{
  "d_model": 96,
  "n_head": 3,
  "n_kv_head": 1,
  "norm_place": "pre",
  "norm_eps": 1e-05,
  "rope_fraction": 1.0,
  "attn_scale": 0.177,
  "bias": "qkv",
  "beta1": 0.9,
  "beta2": 0.99
}
Each number is 128 + 24 x the weight over its row's rms, rounded and kept within 0 to 255. Layers, rows and columns count from 0. Numbers have three digits each. The size before them is the row's rms in percent of the matrix's.

# gate: layer 10 MLP gate, 256x96, rms 0.117, rows 210-255, columns 0-95
# up: layer 10 MLP up, 256x96, rms 0.107, rows 210-255, columns 0-95
# down: layer 10 MLP down (transposed), 256x96, rms 0.102, rows 210-255, columns 0-95
gate210 099:141117122150122132185137128114100140173148124142122117154123107100147143148138127086100171151145108151114131061144122108110155112108126095148142146148170106132126149139122109138159132121149105182131125135101101148135154153107194150112121148109125137148150084155095139175102102105125110090
up210 100:123153143192144123146102095115126189141121115143142106145124091109096100129139126085125119127141101150096130131182132139162168118104147130108149130132103109127120130150186132173113094143163117121097119133147130107123130112113118158101163138150120093168082152119085128100134112099127156151
down210 102:153128154108091099147080118137105114152150171141090147094143152126146118139134145170124129132138103106094123100118132162156126134141109058169156165163136103104129110151118150126136122117109146114104157122120115138157081138094151112162160141120104095113127102113179103113149114175123125124
gate211 084:126141174117120125151144115154123137136141130072090162143115121145127108156152139152152134114100089118161099124148084107088114121126106121157157150121099113133103115154137111108158124173102138117124152161123125104171103087153138132176139108157113153148110153157157154113073142089115111167
up211 095:134158137101143133098134106161091113116160146119144139133113102063130126154113085128148152175168142121114115096132078115116098137137160125151132123114077113122169138155130106132120154106129127107142147104155089149110073141130097137135170158102152157165168102120095132122098131101123127137
down211 093:114144157114120098126132114151109139148138148140158133183145134102136118146114161096156113114123115122129111089150135104101116158141168159119155113073161126158142090126111121081129122135129169097126106146147097111140149074105122128154093129141121111120163154132130170083125186112100113169
gate212 129:177156106142163146122165141113149138121100133119137153103126115083134139137153099135119145111100125163119135156117149099125166141097138113149151115084152082132096083144112159092121116147143146132102097126099096131144133159068115094176134148135128104097143149146071134120141111149166114132
up212 126:121176114149154116136169125118139140149132098105160166077149104109142124170166116125113162105118135123118154172114170097116168129134130141126130130093138106118121100135134152078092123131119139119099067102129134149118125169092149116170143160139100106094136146131086130114128114149165146100
down212 112:138193130156157115150142129122147151134115099120167128093132110125168127149118109120102160102142122123141130149120135146076170126143134111152142132191099117126117216143143136111112118116112107080115099151176152167109146160145119132123132115125143153094108122112129152110140120155110157115
gate213 073:162140180155155129174135102136138144114116141170151124138074123136109115157129115110099152108127130149121127126136116090130179123125140120096114131141115147127162097129127133129204130093172124148131066111062104142127155120104112104105170095152108119131154119117092130134116134129146128119
up213 076:123147133166111128186120118133072155114107145107115137144117134153126134150071109089136084129140160082158098107115117166093100119144168140157169104125132115078114121109177145133138131140113123141147122145136195137141134164141133124137102155126091148139111143138094142106107126140157134128
down213 077:139084122115110109130121123141121135152072115160109109133127159177161112150170147132115104135086102138150138151088131168128084132122085146122089146174119130128080083152158136147165085135121151153103103138108127149153139129151120124087158144127143112113100104124108099111121145145129107093
gate214 091:180094112090120108140147133144120117072141124107133088150142098098117137102119119159124142090122117132112157162115123106139114126100120112100088152127127156193172125160106161071102127121137121101107141108159165103119082158119155106134123102102118130138124101127123119153133117076146130150
up214 084:152151116135146173082120129090083150117101133112117176163123122126152144105123105143103139130108116101130095152113114088094129110112200069129133112119113134150123126126085096119143134119144181125120118097118128157102161139108150135105142135086078100109098142110105097123124137155116121129
down214 087:130141151093112117121133130151113129160133132190106115127155099156170154093049098131140145117124075124068125151090110084098133121114146187141101116122109154114144144100125144161158103142133157093149134143146134127109138133112152123102093109116118137116109111121144136091153131131123134144
gate215 106:128114144137161136144123120108148101112158179129093138118118111132149102117144123118138156118098098133171156102156096150147124128122146149147093142095082146129119112135145154107151135138097171082112130147129119075142124184131065115114165116139143146127133138165126134143147112132197146163
up215 103:137133127117158156150109145153169149131136121128119128140133158130150142119089164083186110107116122145152175101101074148065126160116147126130126167162118126148103114131124126154147147119124105123145146139107134139087134160158109069124134094157151137116170164162127130103115131129130160161
down215 106:109151142147128104156117158086165135122138108112159153103135155120097139099130178110187110100108143148130128122104127127082153203106164146145108132165132137110140122139136128151110140081099115090127133147156127136142104125140095131091167104155131096172118152134135119138115100148097153141
gate216 088:116163123112155114177074136146089098141121125114140140149166105130124121120112083129129125151184128145111128115132125125084134145170150102132110119136099117109097129074109103142138169150119167178094142106119161170126141099125122139089133104140149077116137112120105123145118161104169131116
up216 093:109147119117084137123124140116129188094127157143102148141145150167129133145159124137086154123133068111174110161098100110083066153129130142080153108135152126093129119133122121162133148134118096101106107160145139132105142144150128169137143090104111097153143123148145150146161126154110127146
down216 091:166092092141159179108142120104150081151140173114116135092166134110140110133124128138103128114168163145079126124119182101143125092115128108127146123098114122149166128120118130148112116148125124139111143177108117107147146086158126079119074142151159146161147139094116111129105139125155149118
gate217 104:169153133124155130157119118157104162151134154131099133124079176136128078077171113106158129147082120129146124120128134096146120134163099126095123107090129125131135134094103126111100143130128130123116078153110100137173108150108107144124114121132108106188157148128094092147140110125146082139
up217 106:119129166177134130134116135116128125139110129136126126150120157125130110128127140072084087156131172128139112087092179161101121133148139119113086132128138141109144155111148117096107173162113148116107125150091089145148132125168097137104146103121135144154148103124108086101139123155129071076
down217 098:104142153152130113128089170148107156154114155129112134125180096102130140118113172123104129114120146115086145151106135138102097154118168153169103138164103163136140186111122109134130108126105102133120144113114111100115125096158121108070144100137153127118118115088139110107161154105147083086
gate218 120:183121101094144120141140170130132105112097109130078135147113102105112131115115087141144152150106138143182122152139106103149117140136083136103163107100131153160093114125082119148103139119110145105159122095094117143154102149087146153124168138107124124162192143113114136148145094137150129128
up218 107:118106110082097122102184083138103117137128136135099130147124125119148114107136137138113094125151149147112180136110106132121101105135112130137117163117110117146196147158142094147142113145167129129139147127155128115164150159093128137139098127142179059102099172112156128151148134095111149114
down218 103:133114102113118137097133086131102141116071058154111152148134145106152086139119096151139063146151148153096126106128095153166124141143121118122124138100144179156111129151153103156124118091122135113113142150148172135160135127129115170175105161102147129151133142112125144164120146127135106130
gate219 074:131098145119113133099155117095132140191128070126135126156139150146112111085141164125158166135169150124150117138149155142135113138148143129131137164101150122167159126122145111111160081194170130147132131130157114141137107153105149094168155133098119131131128104127108075145120122137150087115
up219 066:125124134103109116145118109117100135091077149105143139160152145142161118132185120094125117141137184082110120116129092120065120123144150110167089147140078179136133142125149126105147131146138099110111134164142117156139195129116127156146109138106141163147151134143153124114110117115125124168
down219 069:094099125161174133115123149130083091124105100130092154120140136128151123155161102153076110145115154158107098129092139130122128096076120120155133095168082130132109117126177133146127101102118108121147105132132148128134151094130127185124110091137137119100080158128135162149113111150098147141
gate220 105:115131109095139132141120118163141091154113085119130107121118087115130134090143097107116117110145121167143139155104122125145130130110141133107102105093126121171176126136093178127120110158104175119174120160068114109123132148145182146137138126118115106148159169116094084158100115114151098124
up220 100:129164105131137091147141133130143100156172146096158114110143093122171137105136151134085120124153108166082147134112120109126076096105100094138125136100116152121177159143127147146099110158106131148160100178126107074138121138118148137114117120084121110139115149101123105192114131116125122119
down220 101:127104102141115133140148140130131127108137092144152096090120126105145105163106156139150112124112132118117168160144109123135121100116115120110113135159119148143128151146109069088083137083065124116156116121113093114155154114173105129122153190129147170121113122108134088141068128170122126136
gate221 115:121123127126079147143174139163161089160169163097132120157113118097100126139117118132159117102126151143158113084159098171135122132068097103098120172127147111152111098120084126107139130101166124095125149140147108106137120136124151122124105147141102138160119125143134162126070108094131117124
up221 108:118060128189126113166137122081096167114102107125145169132159148171131107127150109094131121135148125126125136127119134113154117126152088115127149111112145141129090133144140125126191102168111088167142155099132132137122121136133156125141103127118081140105076153155135149159129129167119138109
down221 111:060155135145099119115141150129167135161120151168127137088106149118130138119096127122133122122137121147166138146128110111136094124124114172121133108061138099146138137114120114160113121131143110180127174100078092145127138127182161140137145175111133165135130108144087128164103116100145113126
gate222 097:160131129139140099145139075138184112097099121167162105130120144099147156127194146139111129094102143140111152146161130122140151113131092131143156099128111127111131142132129141123128140173119097166138135182059151126131114130107157077135123101105152127140116150120130094158130154099100123140
up222 099:135153161103146130110121107135163125102130116125159111125097113128155136103147123149154152128087146097102128141097175093134137161156124155154097155099064148113141109125125127155124129125137106145144093183087090132113103176103149159136156152170129156143161147131118145156150157099123158120
down222 096:133104122138101143119155126088136116113125155182145149130120110091103111130138125090086117098138161130149096136145142103126098171120128130123130145191136122137181126107130130084107107094097133146135134082140145115136147098105170122131087163148108132128150115153149111076129124139076148167
gate223 096:119079101110112143127172105142159129139170123130085077144151109123112153103106138105161107092147123112153099139143084151123141124118125102142142109094127078125174095117101128098119126101141153130114137161146114179142132140144136090154177097126141077125156163100121128117151145109127116120
up223 095:118115125116141126109129097084121124129102149148106129110130116125072151094115173135138110147151152127079132123149121130118083119109100151128136129127119120118183148115089126126156085124103145129101118175139153104092108107136091100114124102153136148093089105145149100089111107136096151058
down223 097:149163105179121140141164122118096126103144107137140125083126101115075098153152108116136110128139098104113123169105147128107099135118145148080126138130134153150118141181131110179117104072134108102143099134129110132078131129122116129143114125113120155062113136124117160109142168119166160141
gate224 102:154143084160128151136157146128169124170118141140134104113113115108132119095118129161094140115117149117126132090075128125153129133113111131124140136116154128172115127164123153153140116140143151223102142136140124128139117168123129071132117149085148106161150148156114096121135171092116096120
up224 100:103159102156165124118099133118110156118112136146124100135172128169114070121164118151107131131146120157081133108131128115083127150112113155115131145135145149110092148142108078185097098109120125140141122142094101157105164135123170139103166161116132105105168117133104154090134151151110119108
down224 101:127146139089141131104106124119089130128109063154117158132159139143122114129178153163127124151128116129120158088128172122110142122131109155160145128138114124121122154136128097120125127057115104124165115117154091159171112131108140182118109108162137092117133124093152137123096094145080100099
gate225 100:169140154134162117107095159152104133130127146088125119125124081149120160144129122109092153186062106157179156119140140082151156149137141129103142129100117111155123098122101165126142121113113150164125129139118159121097111121083142161155155109144111133136140123123115084101118104122129168104
up225 104:122148147110124101148107106104125112144139143141130184111119144148099141106120089134135145140144119086122135111112151131163080138109122167168103117118063162093143117171121157175108137129140100146127138093125114126128185130130103124128104103114086090121168156144102125114072149130116121151
down225 102:132134084154137094146150098142138109097134100139127155132111148102157138145160132093136147183125114149100114143117143137185177148122158135168128139109109142141132134108094100187115107138097151165100112100093161133152151151127068107151150104123143127121134101112077128135126140146114133147
gate226 109:162099138132102158112103154089112120147134129128114075123130130084115120127135162128116105140146162124145121155120106131119112102133134116188129137091156110150106131165139123166172132175141126105141148136125154113176167139147193133130151105179130124147081144140125139124130143096160111086
up226 113:138104145133137131126142124133082141136140115135108151094167124146130121138151089142115116179140131129115161161163107114125127147161084135154132146128165123111148166163145122161154106106138124126115118122188130092121109139115137126166138119087107147060140072130159110066148124155118119099
down226 113:141140141166126180142135063142124137166131147096106167137129125148124115114150141130099193122113143138181123112097152128128138151117100121088107136129141174154159135129140117082091109125100135128142163134179126157054118158123137129123124139113127130104157135108117139138124116134153150163
gate227 091:149090135090170103135111137146103116111173127126067151132127142106143109140142123132105142113132111131123114109104169133141140123120145082132133110103137077126160114107110161149155162163126109143112159180144123095144172164146159110111096107117133060129123134137119140137160096123122107172
up227 089:113117112146130108139119132125109118153104137121151164113098120154115127092124147153164081100133122136123159155124097112110133130086123131094130121119144175145153097127102097068126134121129169160125106120108106125137118148094074134108110076170167171178163104140120108102111159122155123135
down227 089:114105115088155159109098100143116145124130133112151130117096134118117146112147103137157130092108118151128109126130135177127139119117151085111144093064159144149180107088108119098154146128177115110117142115121094086117102118162157146202135113128161133118135097137107102150135159127138097134
gate228 096:166141169141170130175110162161097121105117146141115149144088127111138179139130144165148135133146116117133088125128108123114146131118107098150095125089143099122140063170119160162125141119172148170131130126067132110099160130140102096135127152101123129153125145116116118096103119101152107121
up228 092:139150104104119138081104097118175105173140109107135116140146143142135101074117126132121148103112133145136173172139129127142129127150131144087152124142138142136116121092133074076126137161094107124145127106176098133146081128111129137156112097172112112132129087120132122183177110119121144129
down228 094:117158110125108130138123128117177112179147150129148096162130111137143105113131087180088146125098141126169119130173102105178133129103144129090157100073134183109151110154107137107166109156089121139117111128143119127155124142107136128116150118126125101148150130149131123148162085097125147092
gate229 095:173073135118152141109110117095136153134134166148176092135101119111152140078110124145154154104119178114139153105106118117116134112097100124142153130063142098189139145142123126095128119129156150123129109093151147100119124144114148137133125114134131150153095127110130077132123141065105119126
up229 097:134123142150120156135104160164110117149112122107115147175141151107125107135111160163113107094118051159121119136112113175138135152127145133131105076132155114095092118113094094134085133147076138148122166150134139136089115088144139103118119142139148095186153115134124157148142124142136150132
down229 096:172112117102133110156139112142082117128112138117151137131132135087104155114151130150160123098120131133136139120084086139105130163120098145138122121111134128076093142147105115172099139166167138167153133131182156158135111067114098098081112120161101118155128161131126099113101149126115112155
gate230 105:113116157091159131145127151124145158124150147176129130146133133111084126108099119159100103143146102143117132118069100118144123163108153153135121138113124099146091144146074155104128107124133158143137149144164094154172169120079173109161121124109115168145141140132099153128155093110114121092
up230 101:133092191151119106096144137138119126116136135097119111134165120124120112143124131090141124139148104153164102089158093144118157175158115154096136160109126118117152144126120136114154130131122117093104103096128184104152097109137140097119127114116112096112104128119133188120143133098193177152
down230 102:144140127109096129100147169128137090142169118127122118129165128120163135142146134119109147144129121135146032132159139135121123133165114111097124115089150131104109125111166134156185161086113113135126084109113170097144127126161133068133118157125124135120132154138100115105142165107121157145
gate231 096:178100150161133151114129130143140139146103126180071121143113109132116146103149128146112136118070126118101126122157118126148157137134130187105125146120142162116158093120108120185183105161134112102122126137125135097123128191130120099148116116183131134104138118132156173120101110143125147125
up231 100:151128094115140153148128112138159123112119111148114142118127102170159124112083081150106131140099084121178142109070141090080138148164094129150121128122165130177115117155123103076145143110170128177127120121108120143142150094165128115102126095160161123103113120109143114133113139120116113121
down231 101:180090115122144149081114094126178104137092145145112140134150090145108122132110123129127131123134141147095097191150132128112126115131105151144122162119115129100113123151098106101143166093119121165119111129162137143138135109148122161172132162137150140106129071110161115084082124161155151108
gate232 106:118098158098097137141146125093113135127137148107107129173112135097108135144114157137119131097126154091141127109127107148115130149133078109111150181107103149105167126135156149108124150169116095118122132139113129134134205118116085052107131098132134090138142119142097127106135136117176113099
up232 109:117126132167169116101148141115131150139077088129115110120071133107109161126134117111127146155131110135127117073185130126127129108150157147117134139140094078161073143117124120115089152138106124105124065147128142164154140111124102156153135155107110101125090135106085125112101142122102120102
down232 108:095189142080173092106169142145136159126097121143129119112132155163097137089119119153110129086088114171130117127107156085116136117167142149101146155126115155131115128132149086143126133157081137134128119124129085139115109103124114136131139127118160140133127115119122112081164188129146145160
gate233 097:142102140141120132166113150159114078165139096089134156131122124062129139104141153121163138106113118127143084098145110124159138150158137071092131124134132075130134096139095158129175126155150135152117151119122154092140125129138119110141133093155149091129146162163106100155135149125114108163
up233 103:124098134122082126111087124113116120107119107124118121172150121129157098137157163093100116157168165123093111116116149108116134118165140082127118105159114129072106116100134158147119126089058113083146102110123151092099158132142122169120130130145130142096099147134133136119111169122118160147
down233 104:118126147110147099094098086110100156119100123178128155138123128183148107135118086125104103176125146136101179124102124149084124115120111158170133153139133154138125153091168128102105134088087132117141103118137149141130115142128126153123107160153110148114064105128151156128129105131135144087
gate234 107:149114096135104149105102146118092133146178139117099145147114124130138162129139111142125128138111128103171107133120155149109155156143117085106113120137163079155153144134065162073166149124164106165103139122105111118181124126126147141135147148151149111159138121149131143123137111066150092142
up234 102:171132105171105148147109115088115159121135122119130129130120134163167148168156157116143131158147150064153122086114168172111136117123125095134126102149130151133165132115089131148150140129134101144117092114148089162148122139110129162146102150143189101128130132150152099133098092141103153108
down234 099:105129161153127072139151094095121137141122107119126115152112117106125104130131149132094082104133149121093119133126101103089136121146135153100148132159064141132143174139139120134088099117123147094140161132110133141089124150191107170102153137122113153128074138097151109153124173154132122126
gate235 109:132157126165165148140127100126119106143112155115130099129116130140195068089106158127124104128148084084108114155160136122121107113131172121130114125102162140096116149109104141155132151137098127136131133155154152165147105136082121147135147160111169187159105130139103109110143136147140125166
up235 113:117167127142135099111148149067183115118131141146089106137139122138108125175113112143164120148172120116117143063141133114132109138141101125125115124128170112151114102129173114150146121139113122123114049118114136091162165114107143126118141076134088143127143141114121150107107145106110117165
down235 111:105134145135100106127136151166157135160123138133118121148166107147118111121144151122117174121191137138146137065075119151134093119182134102167136123119144150152127088102181160129154135158135138131091079124130159139136159132132119100134128130108112100100135155109095172098145131116127111122
gate236 082:156135135151144124144119145105090109148098181162173152149139110128086123113169137178127138135120072128079082108135129123141128121157144174149113094104111102145134141133093120143125152164116145154116166169123156163128118116111137134141134147159124094123133121158146141092145105080117115103
up236 081:137158113162117148167145186131100141120148109120129088071119132109080113121156099115130127149127155102130135140061134127107155149156158069124128117116123142171165132134123136100116133132095132131105133123142137157137114142134125127127147188131156173136181128107120094136165121113137099147
down236 081:148139126146136135162111208167100128131144160150101130119135133103068125117146111149130144156148133113124131153099120117149123115151142128143135126126121126152106131141110121104133136102203151155124178176167168128107088158097147108138113133154128156136159165138125171107127132133141139088
gate237 100:097162144136134135114120152093177097122106162128133167116129109151109135133099113166134102164082152151145149135055134108112117194134136107139114086094121124174122129185110142095123113108127141113110133133079133124127137136121119130129175129151092135145147120102099142108126143108141110151
up237 111:133090149149147112125103141152127110118138119105061094144153125163116112111118111122152121056118154146105112126091168177143107139149122101115107134112143127139157139126092095125151117103135125127134142145163183143084164139157156154156149091132115142139135122108145151172136154128093104148
down237 110:167131139098157149089079139098100121148135154131066115140116098128092143094114127145110151127113116152114097117096142101116105129159103132112146168083156140115117115101127115097136121146143134096080145121154081108072132101120137103148104136127149101100146137097137133108084168131154127143
gate238 099:124106162129135137126117104116122145150118131116121150160121138068128162122145114133112111145110106116146105111159122171134158123117107090127128136144075122127108114106111137181152163161065142192074135171109105124120157108111130108139092134110097125163160120109125129149094131149084126130
up238 100:121165099122138089173138152113098154141102148109070138099171129162149131149134097118101134106107097109127085121130128122146131100137090162109134116127130132124123090086096126170121111111131105138153086094095100123143153120106108145132107150108162097125160117131113140142116119197127106160
down238 099:132090102124169114083102115144163104157189131158151125145163142131176115140143133122138135127157129117112169140151183112144157141163181125125153115144116133172173100126112128123102137146113120078095141150177120102093119115140117117148134145105131149166153136138122109098144117105146117138
gate239 107:145102092078120129123125145132136122106136156121101145159089147169151115160143122134136120133129070151094110128166163101142125117169140152131116119115106111084135116114144145099120111088140183125076111119188102101127118129121082118110144128134085171175122146146132097128145128113124138129
up239 103:147122103147164117099116122130116107097111138171134160128114095141108144126170103110148189124149153135140112117136124117099154110153111148157130114085126093127126165159116124146110153156130178118152136119147141089150124175155128137125148147109065146150129123157160148111113168092157126078
down239 105:143092112110128082109138069164130120112159169125112134134179110143164134124177168109161117185119128102128143136151118132121127088136133156135137138138152166096127109095135119150139115089128132128096095107155132117116157113098106126127133087106117127096117070111124161110134160085140111117
gate240 105:137136073115121151150104129132125169168117151137114103110127138107118144120141154107149119128087160138129105144151147168130116108117139126098129129121133085094141129096156130150166086135156171104127095148142096150144106095072152155101141104169129122119176127158090178147130159111127104103
up240 105:111122122136101130070140140124111157128123175140105169096114140154162152156128105151100138117141126079155148139171139123067110134130161157133176076115181124142149127106144126103142148141114105141131144123126152116141152121104115158121081094110153121150109125145172097136112119139112127168
down240 108:083138123117080161148099129104105127107122136129141130126096122140129139134120097141129113124152155144095105204134109104118098116141091091106137108113130143104116108150129106142134157154091162137167125077150147117159167146176153116114138149141145142141110095155137162142092158183127131150
gate241 090:138115182112101121150108137143140068144123143138113114166115175096090120137087161141120113098131108149126113132109140130142131145149144154118150138120144185143138115135113172153125144154116161145109137111121102104135112112095141117171131114131146099132132114154111096161084092112205111103
up241 098:102118134162115098131180135081092125091152128153133117146119157137139073124162149109152083153141168130111143137092140155115141121122137162109168154141127159169145147129120112122141115123087129086112144142157136104143118123129081176160142151171166099102114133119161142134134109147147130159
down241 098:127139102141111159082138120119125127129133109133127099057131106176133124109171103140103153134113123105142121145094117137121142142142120133148158106165123137181140128157145080158130131074143069107173111110110156136139125141115098165088119141090126127166110135116145124104155144134085112151
gate242 100:138126119139132108144116182151174086101118134143114087135089159130145116150132102137126158168111114101140132092072139151155145118160098118118144147093123139170135099151123086149137171129133123129090109142153135150139106134138158122158128086139135137175150104160170176129158137136158118136
up242 109:116122167122163149166158101142133150164132159117121173144158092120160139120123146179128072137162116116101148142123098152112082149108145128088120122116158131107132146143172123126110114144100111119125130100123118156098145105144164136083147131169116130113178091156120127098097100121127164120
down242 105:144118150085171121142123084124136103119113120142101101094129139139140126084147123157116094142135066172129129134092105163123080170130143126112114140088132163127085129108124141125120101156132106136129111145129105144138138135164136119131146114161181113127166081122131186113125085136122130090
gate243 107:146107127117144140132112161136161128146099121081130130159130121176121117129112095101126166154134158113117108157161093109130096127159116150073104098126097143127136099118176206155145169154121133123114152164117146110110111145124109119153123109196162129142153149149135144130120125128156116134
up243 100:140129140120160137086110102119150094133150110141098135155142128111126067164111091131110158151093137123145128109109124133125085108175130098094123118157124160141091111116117118132130154138141108099097120112118125125110119105101128130105161090141146087128183131076087143166171149113158168142
down243 101:135116126135134160108098144104129151155107103106086157167146114112057104152095126135132110132143110119127157143105193100109159129103147100113100122135114122173120104107115141097122161116119116081074126114151142101102160149112136141087117115160135104123153162124130110118136149081139151112
gate244 098:135105125148148174123164122129208119164119117096106146117107145094139121130128166140110110127102116123149159144148133134136146138155141079093134115152139122118100118139101084100126082160151114178125143127124099134124130137147167088139127127123108079152156142137123087186147122152125114098
up244 097:102158130165164125117081189120116126102150124173141138148126121150158154172125130101114092147130113141124111138125108111098077163132150153124118104097104111111125131129135141105144120138131127125132135122146126161138135105084103130110181083181162095116164146114104124111152125105143089175
down244 098:151134118114159144141134090104176131137170111082095138135097117086124115154120165159084110129129128134150134130165126115133108136154166082145117115131149180117132117135112115149146138146131118148157112134144112133098097139126116089179136117128174109112121137142151052150139124166094159134
gate245 107:140123156094119144102118108096113096110099116140126116144115163094112143110197162135133128105131149145159143108128103165137131116143103138114142136157086144160161123130160157155149146147172126178115159161121131120115126157113083114145169088084161110121140134107127145146095145121150125076
up245 108:143075137155082112120128115122139073125104143162103165115144135165137136091143092113150116156137134107152119144155156122135116148124123124109161145120125157159071124121122159125128104179097125117128177111077141122149108099125079144154138162119119140145145153135109119141108123150158188130
down245 109:139143140081141136128140116115089108144097090129116120119107167186135084111129122091125100112137159146054123094113114157154124101114112116102117114164128151144110109144138112199124122118131124136144106156134156123161129111131110133122130127107113134101133107074159155109136173101114155092
gate246 081:100093127130124087138123137152118199125091126142161127142148148158131155124123079117155161127112114159110119138123093123136153175152099118149113104142116110113141126119138103156149171135177161191124142134137119111160100096123133062144179126163113150124125137128105111104123122123113136116
up246 080:146140113148090155149089116101117126107153143098090152086144162156144142117137121169154121166153083081122108137111127134143107132113137139093156119138166091082091142087122097168087087133160121110123144116152129133120114112133096131142157154131139172136133152151108096105114126152142132165
down246 084:112124119162117106148149103116109125096141068152133123119135125097113143128157146125089091139154131114124167133115118144070140147124127076163091127091103104132149121132139107125120094065139139129140132175125134141154134127157137092124095094091161111143114159076101146122101137138113087140
gate247 100:145137116105128098113091135163118144089114105088104117132127158151098137118146099138177126115105122149134151140117116150118073125085129152116155141124102129113087062087091113132168112123139122121117087116115106156087104147102125109097109080112127121140160090090104103136120116099122129109
up247 098:109104128130127124148117086087120124145169108114106143078118198125149109120136168148136099128127169148120122132152117141118108124107084083163166120132124117133086111170169089157150132145134134125127133166091140102134135099152138141149085135119156162083150101119131118100132137115114090122
down247 100:112092143118141149124157113103137133136131147125104086128105118113132112135127152095094114146138081107151096138165088114147155127140144174142117096125162150100127130180132096166105125150130168108102155175147119104189113105142111081152138149156135114156113170176117127120148130141128105111
gate248 115:136152146139111107113150128130148101100089131144089065172142143095151149133113117113134090126128112138085138126133093120097086134084127152111118153137132110135140125159118133151149106180142111141102145144121078128150129139089102145160145152146081111135121120191115079126112105150157131108
up248 112:165123165153108134111124093128105104122106110121110121146130130118181144137162116129159120059122139095080147142154109070128140143148131126132137148121148158102086140136124117126100119171111104124125071088083108130133136105131124146152133146114092097153111117159111144144120096144161161164
down248 113:112113114078138114161150153105139142151169084111115157107116115127136119167176107092122097124125136155116123149125173117129183069164152105111121116186107134145129151097111107144125106119139107115157131139118172113124125132149118148120133160145156122119099133098103109147146167096098163151
gate249 110:145094132108161109189132172141149115132135135092173123090116133137118128132149097132114145114136146151116105136152059124186114170147139145121118072132101127128135104142148129178127155157141128143102156195118128130123145098110141122107127156134171129117159120150100121118118119132145116095
up249 113:112153101125150134133124160129131120076110154117111135148158174111173160098118156172144125155113101115157110164161144125129108149122113119159130136088139130171121157154107153093096095114126105113138089092152127112136111174115137106183143118133131137160108101174113151110155107100113106139
down249 112:154105089126168117187128158160146132114114133112118129131118139118093119129161108143118149178130190178160109074131105124152120158131133133120141112094145102147132115177151131155096114151116132106117128170133133130124093102122134088114130155174115137145135107152073115145134157131142139093
gate250 103:138087120149135116147137150121122105106103161118145106159101171124101138105128087111145160135115123153145116156126103160155121187141096146148115142100138147141166097137091121101135104131085175130093159123138099081146122166137140109133106127108135126117163117107143167079137136089150084143
up250 101:128117176111152134156166096118100131158153130121099127091118137104134170087186108161139131153139126150143115123153139115117118121113121119116151125109131076157112167132174179097141109099151123157159125129104160133151188129127119149130109108153099130143149098185104141158127119152127117122
down250 101:152123139110138165158153143119133128136120126123102081109150148163130162108150134160122096135125086166184131124138145122152134110156151121140123093050137120132135173097115155098145070169119148165124159149121116124134143146137157105124101118130140148138158144152087128125141104092149092138
gate251 081:089122106118121130090150117123138123172139160151112156100124149174155158112144101147126151158131137147088125116187085095168157153115173163152132126075108093113177135107143132120128099143090131156138114145154168123114111140122146102164137137152138131113114094135085124147118121129147118130
up251 079:155124150110137128161120153165177149143114140134144130130144115134157125137132144160107165121159115100153118103152100086176095153130136128145170094118149162138100145140135141149146143106089134173129131103090105143134101108176126128159132150126080099127180101122171128117135146138108147076
down251 080:092116093088130150116124117136128144158132144117099170096155165163111177109109160123130152134095146147092125137154111099128161162086161127125097154059109125074132074148122152134125119107121151122106147154157130154116114142124124149110134149145126115139132123147132117198129121127156131126
gate252 095:124140101110121109123128148125130097109105126064142117163150152169109096118110154111162117152119064115148127156114161154134133139101088125171098083116170167152147097186107135133140098099163125110150127137154107121127137167120128125137173142131137106141124122119131125107122116099147122177
up252 093:104151119120126116103092150149154100143075114092143140106139067148141131117100118143086136111140119139118140114126128101111129147118134142094129099106184087100116130140131158100086143108106096123146103103094119123145079110091134127117151136155117096138168124114117149109088104122108185168
down252 095:152111153134130166102137114143135151155124170109181135103085136176058102121127147119159131115139140105121130124130141144141133115136125105121137086137119161131104170137109123105095121120134132089119102113145079137095181151148146113101141114088175123105173115092114135118156148111144104107
gate253 110:140136127134145145134089126152161148139102166133109109084157125122187136110113108179170149129106150116153139124148135118135115151149131153123124146111128131136031127144156157107125117126148150099143134121187128121153109140126141132171150142112125177143162101148111138159173133129155114134
up253 102:158161122129091149129086093128125139122155108113123114133134189149113152142193134156133107125135132160144151180099135124104132117108122178129123102154156124149123123126121128124107114161115140116169122183116167105112118107085150101135104144121135118115155136110092095079104123184143130128
down253 105:111140090116084122136117089111106149105141130114132108098098159138082155133149118131120105136143136119126139115072107121138119158129118174141161120186134110097142136153089148150139143160119139124172140158116116095122128120112152115084172120118144134182111179126103152088104107134122095161
gate254 104:127133075158116146134128092112103156105122168111115138104081154090144140125107082122172135124130143169141093123149160136123092116177160114143150147113105139143171095108134165144113131133161158129094147135163066161117107085135120144140142148136108126164111123145098116123142125101147120140
up254 108:150151141129111098124148160134161105104159100090173114136102137123125102107099142124106093111128128147072117115103123164171113129092141140092131117133122149129170106129101117129130154104135132149058141170147115140127109086119149112151122132115204148124121151122122136143129099149096173117
down254 109:132120118116128159130110175157095147113135186123152113118133106120142160122093073091122176109121156149148152157116143120105124153148105142088120119148160131163150141159123132112162152119135159144159117160077132157101099125123098125156133182120134115145135148118112125152157072152107106125
gate255 087:099111116101146114106160135094143139149127110128128106156129135135137132154139143146132159176106115114136134137178153057187138123113097071138124146114102135143118087150130132129160105150114133141108130155083120122119106097139146084166119156101148123109149137140090109157093083101138132157
up255 085:134095140103164086101122109111111099160155135131103123144114118138118186124139164169157134107118137132130145132116124117151172111068106134086132102150085093131125121136111104140097111138138130139102132155080115107157124161164128145120103146103151156145163113139088101142120112090170136166
down255 088:156145141126113137113123088124123140144133173114126104121181090123108110157154132191133105152105087126152205120157174123141146143145135129119120122214129151164157155130104144147111104110131134153164110121101161148115137135101134126141126167111132150156143134121112131122138155125121113130